Weights of a small transformer language model: learned positions.
Each number is 500 + 40 x the weight over its row's rms, rounded and kept within 0 to 999. Layers, rows and columns count from 0. Numbers have three digits each. The size before them is the row's rms in percent of the matrix's.

# layer 3 MLP up, 960x192, rms 0.141, rows 617-808, columns 128-159
102:521500477445497503546509515509504534500529480597569525499450524515516453519454506419449528537551
120:523516521467491461458527462519499518493484539569503469494463495501418502476453513529474502537500
097:555504511535521529575457547466446495519517462491487457490534518595476508455477542577448480490466
095:486527480516483465608509484494545528532554535466446515469453513491499533508434481457476580526501
115:472489499490469511545521534514477502516468601458494568530540452482502503535508571554497490485476
075:449496572487495508498507500542464482569588467510511528457518475479446477510481561441434526509503
103:513553508491487479475541483500506471437490532535418542524538502531524464491458523473501494548445
081:513473486450402520562471491490493471464545564520464528449612497465554508461430485453516532543504
109:470462445508434404507464628409509413511436530454579487560540516531531455518501462512493478526507
115:514433442477540496520511446495442571548533463479525542508517483524423466463509531498479511542519
119:507463462613425450573518525506509487542536468543485467484476487517419507505481545496519505519548
091:518486505499510542434524530528425483494527503540417532483488504563445417488531533513446469478502
083:398477516432463491535465516517503526526592467575559484546450490511532430474496439502488538491528
083:479526467529546525472485540543518562447529423475528509464554457503524421466450470513505517562463
109:477539509471557465505508577478477482483556553465554470431560424458512452453496492452491445477519
070:499541484526541491513435520520536478477444522503530430446472569523523459444492537514466486543373
087:454442487507526470489550475423519462480521465442517526535492450501530525494482508504478544518462
084:441513554522464474492502502561379487453607561495477534512501420511460525513517569459472508562482
103:427567472471545497542468533498480499490491509471490543492557421544458465554520539427507503486448
062:417478459509484539594558492525511485540545482471456534521519571483531504529544502413523487544536
091:486523504452489574494492523525504504490474483524589533456514563433424492480458522541558503537455
120:534465462491417443533494497510524494470492489459489553479543545510525511479495451518505489401435
103:483498469559507427517519554503460470527472483479509512573547505509453458502503453466521473466557
082:562451498487453515527528453413571521487498509548498474567455474459478496494447545484478491455465
078:435431505577475537561470486470491461548499420466514513503557462456483560590510461507482485454546
116:531468575477519509559503441503487498464494480513526499465536450455525510542494510544583453521459
111:526521584475494513477516546555481487546456488567443564431526507533440464552445482419477510515524
115:535499510418469515519547550491476560511500461485521421591542508539476522534504509530518437414497
121:508525516505499411472455500454588505464543541528522443545508484484504490440394403444498575495489
104:527492437508484519468483493511458456583496398487502539541534484508522482494474446517568521498503
091:470484466490503429478510510508397539450523482460547444517478517438499499562479572464479489502462
075:467452562445438507513532455463560477485537504468503483522500443549443489531575536550429490497482
053:468492505453555510535538464482474500461499483562460470584495467576475523395466466499545518517476
116:482535522492480478528465459539532522457622513550447490528540478502524488578428517573551524513411
101:480498452508543501498470498531527504528534438551592498474544464428529451454472581524596513502520
129:480482496480468424575540477535470418445599529480471511454490581527501539509537510544507532517514
098:545490453481457515551506461475487500485464556430440471575557531543553488422596521450528538494545
124:503545523425502531492515508538457457476503476443468573483424464431537531466486476538488482540435
100:496467490495476489458473419538469490577533448448457474528543526462562477472560540480521426501529
103:468566466487476534483487531452510491502543476549532550480494512484480549500541437530516518502547
103:486480442606548523496447519467492487447523472510481481499485510428517464531443473525479565505478
097:496485536504520507534485448481483524526516437524561522529561489478533463502519551430460508457572
099:426499466526539564512553499489528525555468520537500594524523515483515515521527548583595481440514
097:436442479513461487570526474451547479496487525499524472488530522459490443525587476421476550501519
115:512493488524557457452532540491463490475510514512507538517541455502516529519484587520606502547544
080:483434507526528504486441519527547577534461462485512494508462549452572506400463491506575563515528
069:522537544490424480489530498519532554517536527516548494508520542549490549531496511529519489498477
107:517522506483554450463578482504467495455524461510541456477487571444472448492491480551520535475506
096:486532541530578467600432446504450554485497547516507542456520456469462489512397497438490451488471
095:473430492507482548595538463481470496472497501494394463494482540524562494528572525491507454619501
113:490490478449564523425513505538488489537533559473497518576437450527477520445531471435470453528449
096:500441536488539495462474439501556473377555471522495462471556522534485497568469562531514502504526
134:456473507478479461541514577460492527519506533504496487522506461441565506498490481409478497505419
084:455424525471454503481535477445493432477521475478475444483491487486451530480431468522541551486506
097:460508438526521462537478555444494519494551442576520515514476452516593470453457503533477482523454
120:521502474483548569543507411516546492547476487518588432466493493521524515566518487509506502551498
126:463540468523567473511477592515514539458595512569486454506529506508485489472473561516502495570503
092:443488542400523578548465555446593453567543551506480527471521468477491436524522421495528582493430
098:547538519534450455485513523546460495549481535517525482464538546430464480511474568516513484455512
092:506405525515500485533510546528517428480440511545439554516476485511429567565549541441502505515576
120:550487514562514403505519505505497487538483479530492505537557518576555536521535496504493504549482
113:454489457434495437552535489430463479443522574534531523523508499498502501530464516557498503485525
100:483456480472526492468500456519532453522472514454490491481493516427529527592563528495487508417424
082:520518494489474599570524512569475553503536516520453474491494441536547553507504544499576536563559
122:432460504482525523473531528509553514501462532515458503483540501510481538512393537527522477547476
101:472516514483484475455525489485509476547461455605486530498501511477440478498451473494429544523424
083:415460525453448466602539430387551502501548572450497507445537440437477460532500490498455543479518
109:513546601580477399479465504517525531483498542552480465518526500501533427459553454546566532517494
135:488439410532431479540560478438541499519503527481502505445467490555493464499469481517535382508451
108:436527513554558548483434553463483499496562459534499449495524437511575474556479529546546478545435
122:509501533550457497501483518515489513582549491517579542563487477476484538550457459486502481482435
127:497546521448529499461506456473469519542518585477492551523560439548508470490486463494457562526424
115:498483458551510522513421480531461534506529551484561467530548481569454528524538561500487495507537
073:556458369508470447465458471499499532453477534558508495509489516561478443497475476522525407576479
114:428427519471522500474482543528484510520532438489493501436515494519540491466570547539524439449522
111:436570542534508509471472584481412494544524502530461538515524424419523500471526423453498462449486
070:571540508540523450458480436545506527429516488501505478446556539456539430547430431509471594467463
096:445484565528436469497507501482518498525567506467489554448518553487487530478463504483524431545461
100:551464454536556440430471451472523522460524547465443499536512433528566534526463493518458569543546
115:433501582463535519427495424477582490509545446538486490512516451523512479471513467528503490493585
082:486450471588531518556475516423473525540443469483552508496438479510534536408492469487498450436544
063:448490518500441411586548494537566526491542469520513457492520537516518514458488554510482550529434
097:478502525546527388495479463494481461534521545486578540511460587486474508471509546553507474525466
113:486557490496519492481520520470592582488495546553464502487519528521482507437473520508511451489451
099:430527544450486435594463526541571525474503559475487513497511519506476539512541500406556558508514
112:457451511587493517491485565481475587534407498505467487552564498485476488495579495478495492495464
072:542520577538601515516497525493479463481559483516502524458549475445413500435489599522473531498466
077:447525535467496446519523468421525499443496566504501526491525508557485495556554512461525480464526
105:503476463525503452552475532553457529493519447498535477552579543462514517446542523524519471576518
103:494423513426574489482475542461483499482490607446461449469542500512476490455526426499510511407453
053:505547399554501465495513495560507496534473521524535422484548583501424507506462457471489548576488
117:447483569516491591500520544431546531572482481420496508524507504462491531538530510485501453505518
098:487530522497462487451590576514507488540468435463463481531544464573475458493497510497530520511464
135:477490505515531486546503486432478478559537480448520541561585488567448519571559500439514492516421
140:460478580514505474505535452530550483562501548390537470526448456485489420500542531525500495601534
100:498502526453494481626505533573484521506478482408541528458513502469539587566528465458524484457489
100:548479476420471515562444489573478538529499564530502564472536536447523528548502455538555487492488
106:575478495483509434501491444560465570489518503551436477517479450488487439496511486454532531431486
111:440558495476486448420497459524427492486519594474588484481508519502451469486498466490472560535484
079:509496467474543502489445534553479437513492510478505453488528547471444462548510549507551477449494
115:482502498481445524549454507489530556529554476531490472469500522442492528447499473528505525493497
102:585488483535415480489509520520483496499522486528455486536558452514496563500442506491510540492465
117:421450508511520472548522494496606499508527443393531452482542470498506457480616502508509499447477
039:455534479555512489460469451529471516514464474460564482500555499490546465430558493543516436462479
082:383469473484516462517542410463504530442514461573521505516501454515536501482527503459530537498464
050:526529463571540533490470489516510533493471494515483502460557468541499556470472486551437549522560
102:517514514497503526541525463515379540544472418446503530535480442507525496537489466512457463565482
114:534537450464532443503481505383527524518452515503521522504499491507504471470563502496444591510508
113:399486457475486531553523521468504525491530508463476498488462598511506523488488457466513596545505
119:445490540490469440469476453582467506554479534482526503509513464494439406502580519511546485478526
086:457492486562505510556483516504445425521503526483465499452493526513532450458545474439479472407421
099:451568508515471555516552471516521491497504517536547563458521497483438463482430496574447446481536
103:416459446539514441398548533469487524538505441422492549416488455470483436530507510534527476469499
127:505489515528532482498447467556552444453537526453499483526528505445513545451534467450472524523513
087:512554558477442507573510479439534460534561531476540511467531524503476456538463568519566575544507
109:518497463505496509471554510466506443565506479472418478564544508509499461448455461535518536414505
082:438529476478594509514485506472527536480569525514527563511454447427550530488505556526493535517562
104:617535512465494507543539533461521509466514533468434471461482480541477484451546513450544495480497
110:514488527504486477529523483522542553527576424437582564466450562561552565473473540569469480411542
115:401477510565451483479431481479480510512487454501457553511546555468499503472511488531498475555482
104:488522418521570468528552475521566474502592536489529567457538464552492472488477521488544448501492
132:489602501444516533492504520458464490527555602428473519476564559484470465479495563488498456505475
057:514560579471446538557455563487485495483512479518514549478502398464549496421458487536583538510440
062:488462567537456475482407456535475507472491527486532495464481495439398481528515482546495532496523
080:482550452588539492457427506542431497469546507498543512515509463524478530529546498542518539434519
125:414491547493478507496539518482521545519498466437493499488532486391544531510474470440470526489533
098:555412476536567439548487514503500476529556494514465518451409505476481485470446491482525490488485
040:492526488551492461445449550479510532553453517518457471533479422549483520433516488489531462517490
102:512498462466545574589529479474505457467506547511519463512538410529460510460528496581471536562532
100:493522439488480458506519538523493443507489441505510468528533525577510506493493495532534471527407
132:496501472483532541484493473495460486489529516529554439540528416421519520506479481438498528553484
103:452500432467526501471538448495484431486448470460445504484502493553552465525553553478531482523450
127:561489522549462494541536518508466523517551461499518435488481512545583525503492479489467478551550
090:479443495482455492568475459419473560455466503572465486537543476517431520600603548490453476452533
038:514512440524581487588464426518515501473517511466467487511507507465489491543486479514459467496402
098:549475517566379472576538503492441510494478492528524528534483559526549519450512530571486525490467
075:566480533502511492533492447501528537501502476517471499483508464538545391463502559509501510448511
102:533463468514591517473449502473496547463575516496437450497531561473495492459415480540538482472477
102:483508569562500467532524458426522395580512500511446482557458595455559499509415461503501461546530
118:443514554537463537519493485480524517448540459492467521503480534538546505534549490571471487505618
095:472542532525486422472417475500487550464576609465483544477514418500469492484499506544532532505535
109:516456376511541469560476533504471481490517468536524492511442550486463447520580514522503540440529
079:517585442472506541487503489491484499549491515486514533493495474527425530508566528496516492532466
105:476480512506515507536528450436509511444543424513535527503439516489458527433515511475532502535443
075:486455573466532413487434486552472489453508492487512505527426472504469464512525573473530510519509
090:472500557496551505495514412516565496481511497497403572499533450566542504522476533519473499596513
062:493516497501486465474482483500417591442561544506505475502506512460496490630513466429464559445516
076:550485497462509472468531538529495514480487503493537430490496483466432530492450544509524523565496
105:477486459482426480528472595510504474554481439499533488520525515512496524495522513435484465494484
084:446444502484448425458516522529505509490543579558526533440532518534495507490490498487510476489497
119:518493488513453460512447498455527469473483420478490475507498527478529552538537439541553501486511
104:458475416478534428471524587498501485502552448487506545457518507487533464533498510560486502524471
104:485402532497446500561503402456570465506500495479476532402454438448491523507538574515512506515527
081:496403434438551522466532514446503455536549469390488501466475544523456498457534459506510469541458
122:423522592514448575479533579503475466447477520501495511482477489520454564492507465543527511487518
106:570483463534528528557451442535448538485556533546483506508534483511584498497572481462533505472532
109:572486474572516500520469525472465455426518519449556533522594540517482470452544435489522463501420
077:532496490542586502475453433503461449522574493551539467480542550445464516512507476453592472525526
086:471512522442472367560495504557404521489568515471459477456551526506443550554391447469482440522522
096:505483566499479476527535423434513494440460516432536474498478488564392507581525535448459461511466
099:454473494487508543512570528486500456489515508511477492564525489485519504459472536536545450463492
095:478483463474500543451571512457510543573506497506493562528496466517524587458465542568472468532502
087:471469542513474493459508502423522495538582568399507445516542539537523559552570438542491491510536
053:497477565496481452520453459477533463420573485494494479537512522443522469499527482513502452517483
101:528553455456523438492517457497580485496474515545530517518484506486487539498437520467523508479485
102:515476500458539504484528471487457483470515555495544497451471513517475559497478473513516503462520
087:485492480541499569489472502535538517507562420459548499531577461470432496511500588516524513498500
100:435536579466512519481444469512509484476518556564473489457486510516472469400452484509513445476478
093:538573462478538475441556478446586473475516459486500553573461492524546533471508525537462486528514
110:534541480498504524461551471484563446596562516453483488591489563511567506468473496495501485488517
107:582501496458545455545491474504473515557523463511509551471490476456515430469471557492502478429454
099:459506529459548426488481432522520536562552422512516439495521527451504488500465544457492424519546
105:506450489493489468552442504470519471423474441486454563429411397524468516459477536518556496429541
089:507559527488491436481509508516499499440407487476433518540423505510439526491475619521511558545471
103:468471413473484428514503569492523485523544535527515507416511511603527423457492503575399477525519
118:444538488449538514530466444527488581452479466527521519445567541433536497553492561472474478590491
096:517474518516515508498532555478540520440639499528540541451505377503469498554487474513495477525489
090:487549622422545467537505464456562397514519506512496486470468435479512493443484486476530459499522
118:501498615557488443516392466486451520527423534490528420549549541555481539508536520481548543420497
090:493445444526519549546521498518517492535532536499508490462562484508541549503503483613441539452514
103:500456488520521470500464485505579540508548468513528442522448487460457554488541497495484516472533
093:523444491547556486596521566507497511499487577475499440557456560450496476514457513508466540527461
080:472417462492474502539481454417549535498492490498482450403452481548409516507520539484474499570488
108:432415507460535492466500415499526478505477432532452457484545506533513467485571550507486491521533
112:482497493501567568531437558513570477537520450498512492506554457524468491480544496486458482524539
053:572558539432552440452473455497567552471536442512525525535464441525512476454482476471446538550525
102:485523498493487418472455554536497510528510537487486455498437519488526440526474527544500497474493
075:525520506449491470553533507457494553482480578451505491512602454530505447499503457473544540529441
119:470556476563436565490516495489443517462437510477537476501440445446553516478478511511500370545469
116:443495501539544411434543507484463584508497477497538538501526520474480492520540539472529510510474
097:468481523545580481502481499507486535487473543594441433469462500558496444411393504420441472572516
122:436493462503542505512442482481547524534513477496532582426508539543497448562404526497434413497464